Weights of a small GPT-style language model, trained from scratch on English Wikipedia: 3 heads of 32, MLP 192 SwiGLU.
Each number is 128 + 32 x the weight over the matrix's rms, rounded and kept within 0 to 255. Layers, rows and columns count from 0.

# layer 8 attention query, 96x96, rms 0.0994, rows 0-16, columns 0-95
[[133 107 144 168 181 176 133 146 108 118 134  94 207 165 137 138 183 130 166  91 194 139 144 145 127 117 140  99  58 149 136 157 143 146 103 118 129 197  86 160 101  61 203  58  50 103 164 169 175 102  86 168 112 123 103  94 117 119  62 217  91  77 117 167 174  97  86  39 195 124 104 104 102 119 217  92 104 186  83 169 169 110 172 112 133 175  93 185 153 102 180 124 103 185 138 109]
 [134 134 106  32 105  89 105 118 135 154  97 139  68 101 138 130  73 113 114 141  95 101 131 129 126 166 101 118 142 117  97  97 138 119 142 126 135  53 105 109 119 194 102 141 151 130 120 104  89 141 149 108 131 179 163 120 131 129 121  94 142 161 118  95  78 138 126 172  91 110 143 121 141 102 103 171 128 110 108 119 113 165  92 124 178 101 151  95 101 159  86  98 162  66  97 127]
 [122 108 124 205 177 194 125 163 156  84 146 126 191 136 118 159 165 141 158 142 176 141 109 164 148  93 126 158  92 151 119 167  95 129 119 130 112 176 145  89 141  72 175 116 102  98 138 151 168 121 126 132 133  96 115 126 133 112 129 149 111 103 132 169 124 104 110  79 180 145  91 133 118 157 160  74 153 115 147 123 131 123 172 102  98 132 134 114 127 116 162 152 144 162 141 127]
 [118  88 159 193 114 155 165 119 115 121 111 141 169 139 149  88 163 145 112  95 153 101 145 137 123 149 170  97 125 144 137 135 107 127 104 117 121 180 102 179 148  83 175 134 115 141 145 182 153 125  97 149 114 115 106 129 131 125 132 173 108 115 137 177 191 155 163 121 153 171 101 100 124 133 161 148 135 145 134 152 153 115 125 137 105 181 100 167 141  81 158 180 144 144 104 118]
 [140 146 116  60 130 103  99 134 142 165 154 119  76 119 122 169  73  96 124 140 114 168 133 120 126 143 116 150 147 110 113 110 167 139 142 160 119  81 135 104  95 171  73 125 140 133 104  72  91 129 143  97 127 147 146 128 100 113 127 112 170 120 113  83  78 102  83 138 110 110 152 108 145 133 102 122 115 137 120 115 119 118 116 139 172  85 135 109 111 162  85  79 126 115 126 133]
 [158 136 108  90 105  98 109 129  96 145 153 130  89  99 121 168 113 154 135 154 138 171 140 111 126 126 113 134 145 113 127 115 158 138 122 142 113  95 145 108 119 184  72 161 121 128  82  92 121 150 144  85 130 136 150 148 148 145 120 120 129 125 110  83  94 148  80 132 114 124 151  93 119 122 108 110 102 111 149 166 137 109 133 135 159 103 109 113 108 152 100 109 116 121 141 151]
 [155 122 114 110 129 144 139 164 144 195 158 111 152 103 105 160 111 133 161 125 133 143 166 122 169 152 165 136 169  96  96 154 127 140 119 185 137  78 119 111 146 148 102 106 142 132 131  84 138 159 121 123 123 117 149 150 149 105 109 135 130 106 112 104  85 164 108 102 105 103 118 103 139 124 104 113 160  97 199 120 176 135  99 150 134 128 110  96 117 114 129  65  96 137 158 172]
 [154 107 108 127 137 186 144 117 172 192  90 132 171 157 127 149 120  74 153 103  70  99 157 117 140  84 130 148 107  77 143 152 112 152 144 146 118 119 140  87 110 111 167 138 106 101  98  96 142 140 187 212 103 144  89 129  52 147  86 129 169 164 127 108 149  80 120 118 149 107 117 146 177 102 117  96 129 118 109 116 141 140  89  83  72 130 148 127 113 113 123 104 128 117 150 101]
 [134 138  95  79 119 116 102  94 147 156  93 110 114 103 126 158  88 177 120 129 118 137 157 104 109 111 143 138 123  79 123 143 139 164 174 125 143 109 133 120 137 137 118 165 124 119 133  91 130 140 150 136 150 141 140 144 150 139 133  90 119 118 131  91 143  83 153 139 125  97 189 158 121 134 128 112 147  97 164 124 141 140 133  85 112 111 151 148 133 176 147 102 125 127 115 116]
 [141 186 124  29 142  85 148 150 125  87  77 155 134 160  83 130 109 155 123 145 149 105  82 155 165  85  73 130  96 137 109  85  69 140 139 155 135 103 159  89 149 109 126  86 109  75 182 140 123 112 135  97 108 102 172 116 161 116  46  79 133 193 116 122 151 156 110 131  91 151 134 199  91 132 126 141 107 106 114  78 103 156 150  99 147  72 142 128 115 134 152  77 160 139 114 174]
 [147 118 158 149 112 178 110  93 189  86 102  96 175 127 141  81  90  79 139 112 135 128 161 140 118 121 145 141  74 139 147 158 110 137 136 104 127 157 145 127 142  54 187 104  94 132 137 139 163 129  91 178 159 139 131 127 190  98 143 104 110 102 178 164 121  70 189  72 173 150 120 152 112 130 176  97 152 142 171  62 113 141 200 109  40 169 131 188 141 133 197 136 121 112 118 153]
 [139 123 178 237  63 229 161 127 165 144  87 119 243 170 182 108 121  57 173  97 139 115 234 151  67 151 195 130 122 172 152 153 147 102 162  64  74 197 121 200 217   4 183 136  78 207 160 174 148 103  41 222 132 137 111  96 159  26 208 165  99   5 186 180 143  18 208  25 147 175  64 138 119 163 166 114 107 188  98  73 100 102 173 205  17 225  67 169 233  89 255 152  48 118 146 199]
 [158 126 146 147 122 113 142 166  86  93 117 178 159 170 108 114 186 118 110 125 158 108 107 140 147  89 149 109 154 183 145 102 105 111  68 150 173 201 137 122 144 164 121 182 141  93 146 149 129 143 145  65 126  67 149 129 101 141  88 155 132 198  91 149 177 178 113 117 141 168 141 119  73 137 120 135  69 118 145 196 141 130 149 137 168  94 102 102 126 124 107 196 151 171 104 132]
 [121 149 165 188 159 153  97 168 140 119  91 157 133 164 130 140 105  78 134 115 134 158 103 166  90 149 139 127 157 200 140 181 150 128 113 138 134 166 113 166 118 133 161 174 157 129 144 124  83 142 149 117 194  76 109 106  96  41 145 158 133 161 109 125 122 120 119  46 148 101 106 146 140 132  98 151 140 143 187 139 162 167 121 164 123 177  88  87 168 158  88 171 117 152 144 142]
 [108 147 128  84 101  70 142 138 105 102  89 133 160 125 134 100 143  87 130 127 118 127 153 174 211 132 113 175 147 223 105 125  69 130  83 128 140 139 164  74 132 140 123 124 124 109 129 159 133 163 136  68 100  80 171 101  99 152  71 105 170 210 152 157 169 222 136 151 103 161 131 162 157 128 115 115  98 127 126 132 118 155 169 109 147 116  89 177 107 119 139 132 137 125  85 136]
 [202 173 116 171 146 178 144 101 139 159 144 120 127  80 177 133 156 190  85 152 169 102 178  94  92 140 234  91 160 159 112  84 158 178 152 130 124  90 146 151 137 156 103 151 103 107 121 168 117  65 116  74  98 126 123  93 138 163 164 146  69  79 129 144 188 146 107 152  96 139  97 119 128 149 140 143  94 149 115 181 131  92 138 120 111 142 142 171 130 110 116 231 117 117  68 110]
 [ 89 131  98 207 177 140 131 136 106  85 162 162 155 100 122 133 186 140 182 154 154 155 116 104 122  56 134 192 125 117 115 183 139 119 120 144 123 134 144 102 136  86 131 112  89 103  89 108 151 125 123 165 107  86  99 113 139 153 166 164  66 126  84 131 160 122 129  86 164 128  90 138 123 164 144 118 178 123 194 163 154  84 151  93 122 123 115  73 115 173 146 151  87 152 138 136]]
# layer 8 attention key, 96x96, rms 0.101, rows 0-15, columns 0-95
[[169 122 138  85 142 120 102 182 148 120  94  96 153 178 155 106  92 170 125 178  82 157 169 137 110 166 178 116  85 137 199 128 138 168 103  91 121  98 177 114 198 167  91 181 185 102  86 131 125 146 148 106 121 113 160 131 116  74  93  80 171 129 148 119 101 129 123 158  88 170 132 150 128 147  96 126  66 138  53  90  72 160 138 131  90  95 147 179 133 124 150  95  89  99 109 162]
 [107  98  95 145 147 123 115 123 109 144 181 122  78 112 112 130 148 103 101 173 113  95  54 104 156 124 127 148 167  93 110 105  96  50 129 190 157 124 139 104 109 124 108  89 134 119 105 124 157  79 144 122 138  88 142 167  89 178 118 144 108 166 122  73 120 174 122 166 133 102 135  70 106 124 103 124 156 114 123 199 149  89  74 118 168 124 132 116  98 129  59 148 165 157 147 120]
 [140 161 168 110  93 147 138 138 142 100 113 118 171 144 165  81 126 152 159  90 117 171 186 134 105 163 172  97 119 155 153 137 125 170 129  84  88 111 116 179 148 122 135 153 122 156 144 159  76 114  79 132 136 133 118 100 138  93 139 114 155  79 149 166 166 102 134 100 109 144 144 186 135 132 156 124 122 131 127  96 123 150 139 157  90 151 101 173 155  91 186 144  92 113  99 125]
 [123 147 126 108 104 141 139 172 139 127  71 116 177 141 145  93 109 118 159  94 128 148 150 133 111 152 151 102 109 153 155 152 159 176 131  63 117 105 116 161 180 129 124 147 118 168 174 129 109 147  78 124  99 153 115 105 146  70 147 102 143  92 161 181 116  95 164  92  88 137 103 164 156 121 142 136 111 132  99 110  95 161 145 162  85 127 121 122 134 107 200  92  97  98 107 176]
 [114  97 113 147 172 110 111 102  97 133 170 132  80 105  98 151 153 132 103 159 140 106 103 125 144  96 100 145 145 104 124 118 109  93 140 169 158 144 145  82 100 132 128 113 135  85 102 129 167 127 162 122 130 114 149 156 111 200 104 157 109 197 106  79 137 163 131 157 149 112 143  82 106 139 119 135 124  97 136 159 147  95 117  94 164 110 156 119  89 164  68 136 163 156 162 107]
 [123 115 111 144 152 110 144 115 102 145 150 155  84 110 106 149 152 130  86 128 129 111  96 113 153 114 109 130 127  89 107 108 104 128 128 159 153 129 109  93  78 142 125 108 134 114 114 140 159 130 142 131 126 137 123 171 117 181 129 171 131 178 110 107 120 133 103 136 157 122 132  79 111 116 128 134 134 114 116 138 158  99 118 113 156  99 171 112 115 140  79 114 153 172 162 110]
 [ 78 106 105 157 123 132 101 115 148 113 158 136  88  86  80 152 130 133 111 145 103 150 120 102 132  81 124 136 108  58  96 128 138  81 125 174 166 107 137  58  85 196 131 103 156 114  68 128 141 184 182 112 132 117 110 154  66 201  89 196 147 161 126 123  54 131 107 147 136 110 193 103 116 127  89 116 140 150 157 132  92 159 121 100 131  97 178 145 138 138  80  99 170 166 159 125]
 [117 174  94  99  95  91  78 117 178  85 130 132 153 159 110 104 103 113 115 168 160 134 162 144  82 132 100 151 116 166 123 138 131  58 128  75  90 168 168 154 147 114 128 104 134  74 132 121  61 152 124 126  72 119 163  98 114  78  52 118 167  94 141 117 149 138 152 127 109 138  75 126 106 136 157 132  41 195 144 108 116 188  91  77 102 158 164 184 185 138 149 110 144  87  81 160]
 [106  96  94 123 134 100  99  87  60 140 181 163  37  99 127 154 179 129  64 165 110 127  76 174 130  98  84 169 142  87 124  72 103  68 127 239 130 137 174 101  59 114 106  96 208 117 129 124 132  90 160 129 118  90 183 175  80 174  58 182 142 163 103  39 116 174 120 229 167 122 155 104  34 143  77  84 103 100 145 203 133  67  86  95 159 139 195 103 117 132   9 172 179 124 153 156]
 [150 130 121 125 104 160 139  69 121 165 190 127 118  86 130 176 129 165 121  92 133 172 101 171  96 153 116 130 175 116 119  87 114 125 133 184 135 123 180 162  92 139 163 128 119 127 123 105 101 126 143 128 240 130 116 103 102 102 167 113 129 108 179 126 102 128 113 172 137  93 180 178 109 167 101  64 168 140 141 163 103  82 111 116 108 156 118 161 157 106 118 121 105 173 109 112]
 [127 142 122  81 147 152 110 134  91 136 131 150 114 151  86 132 118 137 118 155 111 108 110 128 106 144 129 147 119 124 113 109 113  91 146 164 110 122 159 118 117 120 122 100 160 110 115 125 139 111 152 135 112 111 171 127 105 133  86 141 145 128 108  88 150 125 128 174 106  97 143 119 105 121 100 119  96 104 146 137 131 122 115 111 114 115 158 123 123 131  99 143 136 125 121 140]
 [120 118 107 110 149 127 106 122 108 135 127 131 111 142  96 130 121 115 124 146 117 108 129 104 127 127 117 152 123 133 128 119 126  94 132 155 138 133 144 101 127 130 114 112 144 110 128 112 164 127 150 110  91 114 159 122 124 137 106 141 127 115 112 102 124 121 146 133 109  99 131 109 125 124 112 137 115 119 142 137 124 138 129 126 115 100 147 120 114 148 113 128 138 118 139 145]
 [120 129 123 180 103 142 192 124 179 120 161 145 112  97 157 148 138 116 188  80 163 173 118 131 143 110 142  85 124 132 119 157 130 189 102 114 122 118 123 121  84 113 141 118  77 158 144 142 100 140 107 170 152 157  81 111 153 122 186 121 127 129 166 168 124 136 114  56  84 161 101  99 118 139 190 109 147 146 148  97 140  93 100 147 148 118 146 130 127 104 126  89  93 186  91 120]
 [108 121 179 166 125  69 135 129 197  77  88  86 116 134 151 139 129 125 191 126 143 158 181  97 205 111 177 115 122 137 136 117 148 160 139 153 174 111 151 108 109 130 106 170 102 122  94 156  92 115 133 165  89 151 104 130 169 168 119 143 105 159 124 162 121 143 170  93 107 155 142 148 128 136 187 103  94 145 146  86 109  78 173 150 163 106  89 151 109 105 121 132  92 160  95  84]
 [126 164  98 125  91 206 123 123 143 143 158 146 127 110  83 153  70 137 172  87 135 101  97 108  72 100 100  55 158  79  86 145 152 121 175 177 155  60 152 174 119 134 137  79  94 132 133 100 135 114 115 198 140 135 117 130 131  93 128 112 125 144 118 132  89 154 150 125  73 115 151 114 131 165 117  46 145  91 191 133  65 101  71 120 152 188 193  97 132 141 145  86  77 136  65  82]
 [112  75 107 143  89 144 191 133 121 143 199 121 123 107 177 134 197 112  96 123  67 159  74 105  91 163 158 149 147 146 119 198  97 216  87  82 126 129  89 120 147 110 105 129 160 196 125  89 192 141 147 130 157 129  79 155  99 123 184 127 119 149 149  88 112 199 166  87 151 152 129 100 168 105  57 106 168 142 117 138 163 101 103 174 108 154 172 107 132  94 119 106 117 161 107 167]]